config.toml
norm_place = "pre"
parallel_block = false
steps = 2796
Each number is 50 + 15 x the weight over its row's rms, rounded and kept within 0 to 99. Layers, rows and columns count from 0. The size before them is the row's rms in percent of the matrix's.

# layer 8 attention query, 256x256, rms 0.123, rows 187-191, columns 0-63
104:35 27 44 60 82 51 59 58 16 55 36 36 49 72 42 41 57 31 85 30 58 67 37 48 50 60 56 43 46 63 67 35 38 58 39 43 32 52 53 63 55 28 47 81 54 60 39 30 55 37 50 74 56 94 56 62 63 73 53 41 65 63 43 59
102:29 58 84 57 64 54 61 35 23 40 46 68 71 57 61 47 31 75 32 57 61 74 54 49 76 71 56 65 47 49 53 39 46 53 50 49 61 51 52 46 52 44 57 35 42 55 57 41 55 53 47 60 41 53 43 47 50 50 79 38 42 50 41 67
103:66 56 44 34 67 51 65 56 29 68 55 63 73 39 52 22 52 26 65 56 34 55 39 27 55 57 63 42 75 48 54 62 48 63 53 39 79 69 49 46 47 40 41 61 28 61 56 44 51 32 53 57 63 70 56 42 45 16 52 77 65 52 75 56
115:65 49 53 71 31 51 64 52 37 36 53 54 59 47 51 68 55 61 36 61 79 55 67 58 81 77 34 73 62 57 62 44 45 56 57 55 35 42 30 50 29 54 62 44 35 37 54 61 27 40 41 64 58 38 62 55 36 80 48 49 46 57 45 48
112:59 49 48 46 33 61 58 54 38 34 33 64 51 21 44 70 53 79 61 32 58 49 55 41 42 36 80 43 50 59 25 39 14 65 51 44 50 17 46 65 66 59 62 48 42 58 85 59 58 63 67 42 48 72 52 48 31 40 78 27 53 68 76 61
# layer 8 attention key, 256x256, rms 0.12, rows 187-191, columns 0-63
147:49 52 46 76 50 58 38 59 32 47 45 35 57 76 24 45 54 46 57 30 41 61 31 51 44 56 70 67 36 75 60 36 32 57 30 48 44 41 75 49 47 46 43 67 78 49 45 77 43 63 44 47 62 66 64 36 66 46 51 51 50 50 64 61
168:40 55 77 48 37 67 37 17 43 29 22 67 61 61 57 63 43 56 35 36 49 66 50 46 60 43 52 65 23 55 61 37 53 63 65 75 53 63 57 61 49 45 41 35 41 60 44 58 79 70 62 36 66 70 55 66 68 45 61 46 38 54 28 50
140:46 45 59 42 49 62 71 82 40 47 50 37 79 54 42 28 69 66 43 77 39 59 31 45 57 17 64 40 52 51 61 57 68 84 68 68 67 55 42 31 39 20 77 72 56 52 56 68 33 51 66 63 55 43 23 52 47 25 44 63 26 42 64 45
139:62 58 51 85 30 52 45 39 64 50 53 65 52 50 51 65 53 43 58 48 86 60 43 65 85 77 44 57 57 48 47 24 61 27 41 37 39 24 51 39 33 43 86 34 62 54 69 45 58 56 47 28 41 55 74 53 31 74 51 33 44 58 19 54
156:69 36 33 43 60 60 45 49 45 33 46 64 41 27 40 68 44 54 63 45 55 36 54 60 79 66 73 46 73 56 32 50 38 74 47 68 62 29 50 55 90 71 58 46 35 81 78 33 52 61 53 46 47 55 56 29 27 46 42 53 55 37 71 57
# layer 8 attention value, 256x256, rms 0.129, rows 128-177, columns 0-63
121:35 59 44 29 21 68 72 68 40 38 38 57 63 84 55 32 47 27 57 52 47 49 35 56 41 47 29 81 30 58 34 13 79 50 54 59 43 42 50 63 42 34 50 42 41 48 53 51 40 51 55 32 43 43 40 68 63 59 50 68 68 57 79 36
122:43 27 66 10 61 54 36 41 53 41 41 40 52 37 58 61 64 53 32 79 46 51 19 56 26 43 40 50 39 45 55 46 28 49 54 75 30 86 19 12 46 64 60 75 41 63 36 41 46 68 63 40 35 37 41 51 47 59 68 44 36 51 41 37
122:41 84 44 35 45 50 61 68 59 59 42 42 56 41 32 58 61 55 39 85 68 79 70 56 76 53 62 49 35 56 48 61 25 59 40 78 53 39 39 20 50 54 29 39 58 56 59 59 69 37 82 41 62 68 63 61 27 54 58 48 33 67 59 55
126:52 83 35 41 31 52 57 61 41 35 43 09 69 35 54 64 55 63 51 44 61 96 67 50 79 41 31 48 53 48 37 62 62 51 28 24 48 23 59 66 59 41 46 56 63 49 37 68 47 59 57 25 68 74 62 59 72 82 45 84 41 68 40 23
109:66 50 41 26 35 49 50 65 65 32 40 54 70 45 20 59 66 64 54 34 38 47 62 27 40 55 64 61 54 72 41 36 60 62 75 45 26 88 28 60 25 75 65 35 44 78 63 68 65 55 47 27 52 34 51 63 42 54 59 53 21 29 22 45
110:59 64 51 67 49 70 52 59 71 55 42 29 39 57 79 45 27 53 38 36 36 49 45 14 12 52 34 62 28 36 43 59 67 48 37 72 41 53 41 33 74 30 23 40 41 67 42 15 34 41 59 20 39 43 57 20 37 46 50 56 41 66 52 57
116:58 45 36 43 46 33 57 52 51 41 52 19 58 58 60 99 48 69 51 63 54 52 26 36 63 50 51 62 36 65 34 21 39 79 72 39 60 37 43 52 38 34 23 52 33 62 64 51 49 43 33 65 48 28 68 59 24 57 25 34 46 34 68 54
124:46 99 55 63 48 45 45 56 37 38 58 34 64 74 00 50 53 61 62 61 47 35 46 53 41 88 45 51 62 70 60 70 53 39 39 50 77 67 53 57 35 56 62 29 34 53 47 69 63 40 30 43 65 43 94 39 33 28 61 60 73 39 75 36
119:73 70 43 48 28 25 53 69 59 72 32 77 62 56 42 56 72 73 64 48 45 69 25 50 52 36 53 39 55 46 72 53 69 62 31 50 37 16 44 45 44 47 32 38 80 54 46 80 92 28 60 18 56 69 15 54 65 65 50 60 56 67 34 48
110:80 46 34 32 38 50 61 50 36 57 22 76 37 47 74 59 50 17 44 54 70 09 53 54 42 64 29 57 57 49 41 47 39 59 59 62 69 70 59 56 62 46 54 76 74 60 42 34 65 51 77 31 30 52 43 40 47 59 31 51 45 59 57 34
113:34 48 70 63 56 51 70 37 77 59 14 58 63 56 34 54 28 36 84 52 56 60 68 13 34 53 75 38 68 27 40 60 73 41 52 44 35 34 49 50 64 45 46 45 67 80 57 62 33 38 30 73 59 36 36 61 56 51 43 53 63 61 47 61
108:40 64 38 32 48 24 62 55 51 66 77 65 46 52 31 55 57 54 73 68 55 76 27 70 73 55 53 65 37 42 47 48 75 38 34 55 51 48 53 71 39 39 21 44 63 46 33 73 37 46 62 20 40 51 58 53 47 41 41 61 54 67 55 51
110:66 55 27 45 47 57 88 54 51 50 69 33 22 18 56 48 80 58 72 59 48 59 62 63 48 27 45 66 33 34 67 69 48 89 23 56 62 34 50 49 26 67 51 45 50 45 36 58 57 70 54 79 39 19 53 63 34 58 46 37 59 32 29 56
101:23 68 65 46 22 58 43 62 58 64 72 62 52 34 40 30 50 48 51 20 25 38 29 46 66 72 60 46 45 36 57 81 31 33 45 37 52 48 41 15 70 48 49 47 41 47 75 54 44 51 63 34 40 50 47 81 35 55 53 58 47 20 59 47
121:65 51 38 62 08 71 42 47 58 65 58 53 36 74 46 47 73 39 44 54 21 52 50 22 51 58 54 23 80 36 44 56 53 24 45 40 37 57 67 38 71 42 57 58 47 54 56 47 58 49 55 22 58 31 25 50 66 47 46 34 19 32 73 66
118:58 70 71 37 26 39 30 70 70 72 50 45 26 52 41 48 25 60 42 23 43 29 54 38 44 68 60 61 50 37 70 35 36 39 31 59 18 82 60 54 46 55 35 22 58 53 51 79 43 30 55 49 48 55 31 30 49 44 51 46 72 71 50 29
119:47 50 99 67 76 55 51 45 72 36 73 34 77 55 08 66 34 66 49 47 80 56 38 38 50 58 50 36 63 65 41 67 32 56 42 52 30 40 39 34 46 65 45 44 27 43 59 49 50 75 50 50 20 55 53 51 62 55 53 32 62 77 32 85
112:81 40 39 38 63 51 60 68 51 50 55 64 33 63 39 42 46 42 26 79 67 52 87 43 60 36 58 53 64 23 54 54 68 74 41 69 47 46 66 60 63 33 70 49 59 60 30 90 49 45 31 82 44 37 51 12 57 65 52 24 43 38 62 32
106:40 52 44 52 62 41 31 69 37 24 48 38 98 24 61 52 26 65 58 51 78 62 47 46 36 59 50 69 56 61 78 50 14 47 28 42 24 48 43 47 50 61 40 61 24 58 38 60 47 50 55 57 45 42 42 33 46 55 56 71 32 34 51 47
115:54 36 57 54 71 52 45 38 33 45 42 29 31 62 57 48 69 71 55 37 55 42 44 76 68 74 36 65 41 62 42 64 40 41 58 57 58 51 76 30 25 47 44 68 37 62 57 37 68 50 52 61 81 33 61 75 63 72 37 44 53 82 46 70
118:75 34 55 39 64 68 52 51 53 66 49 43 63 35 24 56 46 63 48 71 58 71 40 39 70 54 44 24 47 38 51 16 38 17 61 23 43 53 57 47 51 43 49 53 41 45 60 52 54 21 41 41 68 55 86 66 35 37 87 34 71 55 57 33
120:51 46 58 35 62 52 44 49 41 69 51 28 48 73 57 42 33 51 67 72 87 39 75 52 67 20 39 55 38 24 31 54 39 36 47 44 80 36 50 41 48 69 57 26 54 41 55 63 42 52 28 48 17 58 56 56 57 53 55 83 54 54 62 41
129:51 43 70 40 44 58 38 43 39 49 47 47 45 55 35 53 37 49 33 86 42 53 33 41 51 59 51 45 43 82 82 44 36 22 58 30 50 36 62 54 52 57 53 57 37 24 49 28 47 59 26 70 53 43 40 63 25 51 73 26 69 55 33 75
116:30 50 49 64 49 42 22 25 48 35 53 68 45 25 66 62 42 53 70 36 45 54 80 56 61 47 75 54 28 49 52 74 74 47 61 55 57 40 75 39 53 57 63 64 57 52 23 68 55 36 46 24 51 39 47 68 40 55 49 54 57 64 65 58
122:64 74 23 59 64 53 62 56 52 55 58 60 65 56 52 37 60 48 54 47 55 44 81 57 37 67 56 46 49 64 40 39 33 61 40 45 82 45 54 24 81 48 49 78 39 83 58 28 50 53 48 49 39 38 50 44 53 55 68 62 26 60 51 46
117:31 28 49 28 55 28 54 56 32 58 37 51 24 74 59 29 28 53 84 56 47 79 74 52 34 53 65 37 43 65 18 65 29 40 62 45 26 39 63 28 44 44 41 56 59 65 30 57 52 29 69 80 51 59 57 40 47 57 34 73 22 62 26 70
111:76 57 47 69 69 63 52 53 28 23 28 52 58 67 30 54 58 51 57 60 41 36 71 39 50 25 09 65 59 53 55 58 43 41 56 60 10 62 50 62 61 56 68 51 71 55 50 37 53 58 69 57 41 51 24 51 58 52 31 84 40 33 60 36
124:75 29 75 48 59 72 38 79 46 60 27 55 49 43 33 32 64 43 47 77 68 52 38 61 39 55 38 47 75 47 56 46 42 44 69 72 33 49 30 30 49 33 35 38 40 55 62 31 99 65 77 41 64 46 83 66 25 60 50 47 44 56 69 54
125:44 67 44 56 55 36 26 75 69 39 47 60 39 52 59 40 35 42 58 25 57 68 43 44 49 58 71 70 61 50 71 90 57 46 57 43 66 63 35 53 45 42 60 48 49 55 49 51 43 54 67 61 50 59 51 21 68 50 68 58 74 61 38 66
121:61 22 39 46 83 69 30 72 21 50 29 61 49 54 54 10 51 43 43 41 71 08 56 78 51 68 56 58 49 84 45 39 17 35 62 41 32 55 62 22 40 67 75 39 28 82 47 54 79 81 42 35 65 58 38 34 52 28 33 13 44 34 49 70
119:34 33 99 30 80 87 72 36 52 31 38 51 42 30 44 54 54 68 54 67 46 53 36 56 32 55 26 31 64 66 60 56 53 85 62 50 48 61 32 51 36 36 33 73 30 59 36 49 77 79 45 45 61 51 64 70 51 59 68 55 43 45 39 50
116:47 63 39 43 38 28 35 78 64 65 44 65 80 57 55 41 54 65 30 45 46 50 30 63 36 52 33 30 57 83 44 37 48 15 24 65 43 57 67 63 85 68 62 43 84 71 72 44 42 57 44 50 49 37 25 23 31 41 39 62 44 55 45 45
115:60 50 37 59 50 27 29 50 43 41 61 52 69 69 63 57 51 49 66 37 44 66 50 08 30 68 59 64 46 29 74 41 51 33 54 73 23 73 42 60 60 61 42 30 35 57 73 68 38 44 54 52 44 28 52 70 60 72 48 69 52 47 47 51
112:41 41 50 71 59 19 69 65 30 69 34 53 85 57 46 16 55 47 57 31 46 51 52 65 62 48 60 50 54 44 50 33 66 52 32 41 45 46 27 34 60 23 45 49 23 36 57 38 26 44 41 50 53 55 67 62 37 57 36 53 61 61 55 48
118:53 65 50 66 52 60 65 41 76 49 66 49 47 39 45 48 35 22 84 46 24 65 57 24 76 29 48 54 41 42 49 75 45 42 36 51 53 33 76 48 36 56 62 52 36 33 39 46 38 28 49 50 18 40 41 56 57 24 59 36 76 37 43 54
110:37 68 46 52 27 49 56 21 27 57 48 40 59 67 60 49 68 33 55 48 32 38 55 26 20 60 58 64 49 66 53 48 51 37 63 44 46 51 48 73 70 55 51 76 58 70 34 54 70 41 87 47 46 25 51 57 77 57 52 63 42 58 44 44
122:35 71 39 36 40 62 48 35 70 60 55 61 54 66 94 30 73 26 50 38 44 73 50 59 63 41 60 37 43 53 42 50 59 41 60 43 47 51 70 36 54 52 47 24 57 58 56 46 42 63 38 38 35 84 35 82 78 35 28 41 62 47 40 34
125:59 41 20 51 34 24 46 46 54 49 38 52 38 59 52 58 49 53 46 37 41 62 45 45 52 30 53 19 51 45 33 85 47 57 64 29 48 40 73 77 62 35 46 53 71 62 48 41 55 40 60 40 59 16 26 71 40 81 55 56 33 55 44 72
115:37 45 36 23 35 58 79 24 33 35 53 42 50 65 37 39 59 31 43 55 63 63 53 54 46 78 51 77 49 46 38 32 50 63 71 29 30 56 51 38 18 47 37 52 15 58 34 78 45 79 37 50 61 37 43 55 47 45 70 09 31 49 50 47
115:51 57 55 45 48 54 50 47 24 56 64 33 47 60 58 36 52 46 59 46 40 49 62 48 49 42 66 51 42 55 35 79 28 39 78 79 57 31 43 33 54 77 54 65 58 48 60 61 32 52 39 41 50 25 57 43 58 51 34 63 61 58 31 41
113:64 35 48 48 56 69 48 62 29 68 80 32 52 53 32 59 61 52 47 46 74 45 28 50 36 22 52 34 53 66 70 06 17 64 68 44 53 38 38 65 31 51 48 25 64 43 60 40 45 48 43 51 61 69 44 49 30 73 52 34 41 49 55 59
121:40 53 74 53 48 31 67 52 44 56 51 40 45 53 66 43 44 57 51 48 44 29 61 72 45 21 42 53 09 31 50 41 71 55 42 71 59 83 54 75 52 56 41 49 66 57 54 39 24 58 41 50 41 52 61 83 49 32 62 52 64 52 21 44
124:34 25 61 36 33 59 46 40 51 40 74 03 38 45 49 40 28 37 72 36 22 42 78 66 56 44 46 58 55 56 57 65 38 34 20 71 35 40 44 31 18 32 58 34 28 58 31 59 38 48 55 39 51 54 37 43 42 59 60 43 51 52 54 81
121:26 56 63 52 20 60 72 47 50 49 40 60 32 75 55 27 33 16 43 27 44 58 36 85 48 43 38 45 42 70 43 59 40 76 55 42 19 31 43 42 71 34 26 60 31 42 54 63 41 52 61 54 57 58 36 64 75 70 42 52 45 52 33 18
130:36 72 57 61 48 68 36 41 66 54 52 62 45 59 58 69 58 23 67 57 61 33 35 32 26 63 61 17 58 63 50 35 64 40 54 33 65 56 30 76 69 46 62 56 77 48 83 42 46 53 54 77 57 48 55 46 64 66 64 47 53 47 57 54
120:52 43 55 40 87 78 49 47 68 39 59 54 38 47 35 73 22 28 38 63 89 29 28 56 45 65 37 31 67 67 25 41 79 73 46 46 42 34 48 43 52 22 73 45 54 51 34 23 53 46 49 87 51 50 31 73 71 49 33 38 47 48 66 10
099:53 41 59 31 60 49 27 38 75 57 31 60 24 77 45 78 55 37 48 45 49 39 33 58 57 95 72 63 21 46 25 35 46 47 34 60 53 46 67 55 48 52 43 58 75 59 72 74 54 59 40 57 99 44 53 44 66 42 55 39 40 36 39 44
111:50 36 21 73 45 43 46 65 44 62 39 54 49 54 80 48 65 69 47 48 51 62 56 59 48 56 57 39 61 52 47 15 81 45 39 51 71 64 40 46 70 44 66 61 40 39 53 74 36 53 40 57 43 41 25 16 30 65 76 47 23 46 55 51
108:19 61 66 60 60 50 87 56 49 67 67 99 47 67 46 71 56 35 56 57 69 46 25 58 55 35 70 58 51 65 51 38 43 42 38 39 50 21 61 69 68 48 28 50 54 32 32 41 45 01 32 57 34 58 34 65 88 42 99 44 60 48 55 55
130:71 51 41 56 46 36 73 37 74 40 34 40 38 47 39 52 48 35 34 76 34 53 40 58 71 61 58 36 48 39 51 32 55 31 63 30 76 47 62 73 84 49 66 41 59 65 67 50 56 36 45 51 44 45 45 59 30 77 68 60 55 64 59 40
# layer 8 attention output (transposed), 256x256, rms 0.232, rows 128-176, columns 0-63
104:59 64 65 38 72 64 27 68 18 45 16 47 28 29 68 46 39 53 41 58 64 46 56 67 46 32 51 52 47 62 89 36 48 51 26 81 66 67 35 60 68 47 44 79 44 48 36 35 32 41 35 74 53 35 53 43 53 57 62 29 37 66 30 61
106:36 52 48 66 37 48 54 43 33 52 55 65 35 83 39 39 66 35 63 65 66 47 84 35 31 62 76 58 43 40 46 72 53 39 74 52 58 47 72 34 75 41 41 48 50 06 52 41 46 54 58 36 60 44 69 43 52 51 43 40 41 42 42 36
113:49 42 44 30 54 33 59 47 45 63 43 56 41 63 49 40 60 39 39 41 47 53 75 60 26 44 56 57 50 42 41 41 63 40 64 49 46 29 34 33 74 55 66 40 51 47 35 10 37 43 59 43 46 21 49 42 66 66 43 68 51 39 62 43
113:41 66 32 45 56 42 38 59 69 72 75 44 45 44 54 51 45 41 55 58 24 39 47 47 65 40 49 70 42 51 55 64 42 36 24 42 20 48 63 39 48 50 39 52 98 67 31 40 56 42 54 52 32 10 56 56 59 98 43 39 53 29 45 56
103:43 49 33 53 37 56 52 65 27 36 68 56 33 42 45 46 49 16 55 53 50 55 58 61 49 42 41 51 40 40 49 33 65 51 39 52 43 34 96 31 72 52 70 45 42 64 50 44 17 38 61 37 56 54 43 85 71 55 24 34 61 60 56 71
100:54 30 63 48 61 38 52 51 36 33 67 57 44 54 53 46 66 48 62 64 27 59 53 69 44 46 43 49 23 59 59 22 41 71 52 57 17 24 51 36 55 62 49 48 35 35 58 53 56 77 35 42 42 52 71 54 61 44 31 55 43 63 42 22
104:62 45 40 54 45 48 48 67 76 56 32 39 46 40 19 71 28 37 49 72 17 44 43 60 65 79 40 41 48 54 68 41 41 68 50 58 54 58 72 50 45 54 51 74 43 64 30 17 76 52 55 32 72 31 58 67 71 45 64 60 49 62 44 63
112:53 45 30 56 36 60 59 41 15 73 46 41 74 39 51 72 60 43 42 46 24 35 50 66 72 42 63 52 50 43 58 46 42 46 52 48 69 37 64 89 75 71 47 29 47 36 49 47 40 43 60 42 47 25 48 62 75 41 65 68 27 83 47 54
111:55 65 24 68 25 67 46 60 33 37 38 53 46 51 48 57 62 62 34 42 58 62 48 48 28 46 26 72 50 45 56 39 59 52 47 67 50 63 59 74 52 62 54 40 66 58 67 14 34 50 36 58 71 66 36 46 44 73 57 62 52 14 43 52
104:49 38 59 55 60 25 41 37 42 50 15 41 32 66 40 53 45 70 70 39 62 30 71 41 57 62 45 51 34 48 47 28 67 28 74 34 35 37 47 53 41 24 06 71 76 48 66 56 46 51 44 56 25 44 53 85 57 48 33 43 60 21 56 67
104:66 37 29 36 57 68 73 24 56 25 53 55 43 41 26 56 68 47 75 76 70 44 82 71 58 65 47 52 40 56 50 61 41 50 25 34 53 38 56 79 51 51 69 52 17 30 54 41 49 52 29 41 46 47 61 10 47 65 30 49 60 45 59 42
102:38 54 52 42 73 33 37 73 43 61 43 37 28 09 49 60 49 56 14 75 40 47 62 68 53 26 64 48 63 61 31 21 47 44 77 86 57 48 43 29 51 32 46 36 27 62 54 56 46 62 42 45 70 55 61 62 49 57 56 44 54 13 60 56
102:59 07 36 28 21 54 41 20 33 67 48 66 31 50 42 46 35 59 78 60 51 48 52 49 68 44 58 51 58 46 28 40 70 50 43 64 45 83 78 52 48 34 97 77 78 51 24 65 48 15 29 67 39 46 67 43 42 50 62 28 50 50 42 37
100:42 48 61 28 57 38 85 59 50 62 32 47 65 58 88 54 67 43 48 56 35 51 58 57 52 42 54 04 63 25 58 65 66 48 23 46 36 40 41 54 73 48 40 40 51 48 67 48 44 55 52 58 62 56 45 59 66 30 38 37 56 42 21 42
106:63 56 61 56 45 46 52 64 27 35 47 49 26 50 47 73 47 21 68 79 44 73 25 37 30 56 48 47 44 45 54 58 40 50 46 42 42 45 41 57 44 65 32 54 54 69 78 61 37 47 69 46 59 59 69 42 53 49 69 58 67 29 41 40
107:38 64 45 54 42 52 57 51 43 24 66 83 75 48 43 56 52 63 35 61 57 37 60 51 51 38 27 32 18 49 47 23 61 54 38 60 66 44 53 42 63 49 55 31 50 57 59 65 40 53 65 55 38 20 40 52 46 63 46 62 58 34 37 79
108:51 15 28 47 55 46 60 74 54 42 63 37 36 49 65 64 60 44 70 71 69 54 66 41 32 34 61 51 61 32 57 21 52 41 65 73 45 49 49 41 21 58 69 48 09 47 54 71 50 47 49 81 63 53 53 54 31 39 54 18 52 71 68 57
106:61 34 66 58 32 57 46 44 45 46 44 60 66 33 49 37 62 45 63 48 24 51 84 53 64 45 37 85 60 38 46 40 53 39 55 87 25 55 74 32 86 49 48 25 70 52 52 46 55 55 85 36 46 37 45 43 37 44 45 86 48 74 49 54
099:46 44 44 53 68 30 55 23 56 55 43 58 31 64 36 37 58 40 60 54 36 44 47 58 63 66 50 58 51 85 56 52 74 47 63 53 32 36 62 54 58 84 53 37 22 16 50 77 64 67 54 42 25 22 91 44 62 62 54 52 47 71 37 25
105:46 60 55 44 64 64 26 45 42 41 08 27 59 37 49 46 71 42 67 51 36 38 09 41 29 35 50 53 47 47 24 40 61 41 53 55 28 77 36 56 42 44 55 24 66 38 54 54 83 56 33 50 58 62 25 59 18 38 58 65 28 41 33 49
108:31 34 35 40 38 54 44 63 41 78 63 53 49 60 64 68 46 53 62 68 42 51 30 62 29 42 67 41 61 37 56 67 50 76 57 56 50 55 69 57 67 47 29 99 39 61 59 56 53 34 80 60 94 43 38 41 66 48 54 70 48 53 33 42
114:52 47 47 44 43 36 46 52 59 38 27 54 87 24 43 56 37 58 55 30 73 51 57 37 25 77 58 77 46 29 52 59 44 43 63 71 54 64 37 63 52 25 39 54 63 74 29 39 49 57 43 47 39 54 79 67 44 66 66 25 66 34 51 56
117:52 66 46 54 67 57 59 82 35 44 58 21 53 57 65 42 50 35 34 52 34 62 58 21 44 65 51 59 63 39 52 46 49 55 29 47 25 47 82 64 40 28 39 48 00 54 43 35 48 48 34 39 40 60 58 59 74 48 59 30 36 77 83 13
107:44 35 62 39 61 47 54 51 65 53 52 61 62 42 45 30 61 22 73 64 33 35 69 61 95 38 69 62 38 81 72 64 42 56 63 59 48 32 58 75 56 46 46 44 75 61 55 40 50 55 45 52 31 67 58 84 60 73 64 24 55 23 53 70
108:26 58 49 43 67 38 42 46 79 73 60 44 45 66 58 62 38 50 53 72 62 34 29 43 47 72 81 21 30 66 14 53 77 30 56 50 49 34 32 59 36 70 71 57 45 33 40 44 36 59 55 59 23 38 68 69 78 67 31 63 71 54 51 43
106:58 49 42 47 76 67 35 61 68 60 60 44 39 51 49 59 47 24 48 31 79 65 41 64 52 64 39 69 47 51 71 44 45 69 97 43 52 58 69 23 54 42 72 56 67 54 47 39 56 33 46 45 26 31 55 40 54 50 86 74 36 61 35 64
106:38 21 61 43 61 62 52 39 83 56 66 82 46 38 54 34 63 38 82 46 76 52 50 48 34 41 60 57 20 34 70 48 32 63 46 60 56 40 63 36 50 30 71 56 83 53 60 33 63 54 45 63 75 54 53 54 58 75 57 53 61 58 38 37
113:27 80 55 42 36 32 35 32 76 65 38 66 42 67 69 50 41 23 46 51 32 46 53 56 26 41 59 62 66 30 57 29 52 51 47 46 53 26 30 36 49 39 52 39 36 70 60 32 30 63 17 42 61 52 55 32 56 38 56 65 31 46 48 64
111:42 63 31 53 70 53 62 45 29 46 36 51 76 53 46 33 91 54 48 53 54 33 63 48 45 67 24 48 48 33 71 22 49 29 61 56 43 55 34 35 57 49 38 41 36 63 42 43 55 59 43 63 59 38 50 51 52 57 28 36 56 47 68 49
110:36 75 28 18 50 37 38 51 55 43 56 20 42 52 66 20 62 38 57 75 42 41 38 13 36 61 39 47 30 60 62 24 67 44 85 46 49 55 75 58 23 26 52 56 53 52 67 41 50 58 34 50 11 48 41 67 44 58 53 31 75 80 41 42
109:35 55 36 03 56 46 75 49 47 41 17 62 31 57 69 63 35 55 77 58 35 46 55 50 51 40 54 62 37 44 47 48 26 43 53 26 23 46 53 84 48 64 28 66 44 44 75 27 56 49 40 60 23 74 50 59 38 11 50 44 53 50 61 36
102:48 56 61 59 56 55 54 58 58 55 27 69 63 50 68 51 74 73 25 23 43 21 36 35 69 56 68 44 20 53 57 41 42 40 52 37 68 54 61 54 70 48 49 59 23 60 60 42 47 55 71 16 42 37 70 39 42 59 68 55 58 79 68 55
112:11 46 43 31 70 63 67 54 26 35 28 74 66 39 31 38 54 47 51 58 59 60 36 62 40 56 06 59 43 52 43 30 68 52 52 52 49 46 49 54 45 79 38 31 12 65 60 56 32 58 49 50 53 71 83 27 52 33 48 53 55 38 78 30
103:55 29 50 29 50 44 67 38 56 55 45 38 64 34 54 41 38 34 65 74 46 54 63 57 34 53 46 20 53 61 72 56 52 54 47 36 53 42 45 54 75 53 57 24 43 50 54 55 58 59 56 43 46 44 37 49 48 38 90 48 58 48 78 64
108:53 44 44 37 47 58 50 33 26 61 48 43 67 60 37 57 42 58 44 29 35 72 36 48 44 70 55 39 74 40 63 57 50 58 42 21 41 70 48 65 49 44 62 55 30 52 23 61 56 43 41 59 62 69 63 45 86 51 65 32 80 47 72 51
105:24 69 53 33 52 85 48 47 32 62 65 69 31 72 51 53 23 51 66 73 43 42 53 45 57 45 37 13 63 53 48 21 27 63 60 50 39 65 37 43 23 42 58 38 59 38 77 69 55 43 80 25 84 61 50 50 46 67 40 62 46 49 33 51
110:33 70 49 49 46 54 55 39 16 28 70 62 63 61 41 71 51 55 43 45 67 52 18 26 64 65 45 46 67 36 50 42 28 53 20 74 46 43 52 42 63 48 60 56 55 74 59 81 39 49 41 24 52 63 43 61 71 45 66 31 48 40 67 54
114:39 52 49 53 76 44 47 59 70 55 49 43 33 39 38 89 54 42 48 39 44 71 46 69 46 56 33 52 52 26 49 39 20 40 43 55 25 69 55 34 05 54 61 61 46 53 54 25 52 48 57 43 56 56 27 45 37 64 37 51 45 49 49 52
106:56 61 46 62 52 52 53 53 54 51 47 38 33 68 54 53 20 43 46 48 62 59 56 44 41 38 63 43 44 45 27 45 78 42 35 27 80 78 48 52 26 52 49 27 36 32 67 48 57 44 34 63 55 25 58 54 41 50 35 41 30 55 79 55
102:41 45 57 51 36 65 64 45 44 30 53 59 64 80 53 73 57 86 54 33 51 46 28 62 54 25 67 52 93 57 38 42 47 30 34 49 61 30 64 61 52 45 71 59 78 37 30 47 83 42 56 73 49 52 60 50 50 47 68 72 44 47 73 35
106:69 39 64 65 41 44 49 57 76 61 58 99 68 82 66 39 35 48 38 54 58 65 68 27 39 45 26 63 51 52 53 69 54 21 69 76 51 47 67 44 23 40 38 72 70 41 29 39 52 80 44 62 84 45 37 48 57 53 40 63 55 55 62 56
109:30 26 46 67 82 57 09 49 37 41 40 57 49 38 24 60 30 65 31 49 64 73 60 61 33 54 82 35 47 49 56 61 25 45 52 63 47 43 56 51 66 20 58 80 56 47 35 45 56 27 42 51 54 60 28 56 30 31 49 25 55 42 52 43
109:46 76 31 29 60 34 49 46 60 54 47 45 56 49 40 45 53 74 59 51 68 65 81 59 47 23 43 49 45 59 75 33 61 44 26 56 47 77 53 61 46 57 57 50 44 51 47 72 48 42 38 25 57 60 69 54 64 43 41 30 84 61 15 79
114:70 57 39 48 65 39 39 71 74 54 64 41 65 55 28 54 71 59 13 21 31 32 26 25 29 41 40 38 46 64 50 36 47 45 56 46 46 35 70 49 51 29 68 38 36 40 65 64 37 35 35 57 48 56 47 62 62 30 36 62 38 44 48 75
112:41 61 28 56 50 69 69 56 61 62 70 48 37 36 63 44 35 78 43 51 27 48 38 48 32 66 45 30 70 43 05 70 40 33 56 52 60 53 31 71 64 41 61 64 46 51 77 58 72 33 45 40 41 21 48 39 40 36 60 53 40 40 74 62
108:42 69 59 43 28 38 66 74 38 30 41 40 62 48 47 35 59 54 60 41 67 44 49 39 30 38 63 50 60 53 36 52 39 52 62 50 48 55 72 40 50 33 80 71 66 43 69 45 37 63 34 49 47 39 46 53 46 36 48 44 34 46 83 60
099:34 75 36 56 45 84 38 38 33 64 49 37 60 21 51 05 25 61 62 54 89 45 54 38 54 37 61 52 67 43 37 47 55 63 49 35 44 69 33 28 71 51 44 41 43 39 54 30 73 17 71 47 47 49 63 51 36 71 50 64 39 36 38 67
102:29 33 46 59 46 16 43 58 53 57 44 51 43 09 39 21 43 66 51 46 55 51 64 38 69 39 52 60 84 59 38 53 65 30 62 25 54 33 67 59 42 52 22 53 61 51 54 37 22 28 58 46 48 41 63 34 60 46 39 43 46 82 52 31
095:34 44 47 37 88 75 72 34 39 19 29 31 18 51 44 57 51 52 48 12 46 74 42 39 49 56 74 29 56 71 55 43 49 48 53 66 43 55 22 79 18 44 45 50 40 47 37 38 46 55 72 64 58 38 56 24 39 62 57 48 40 54 83 56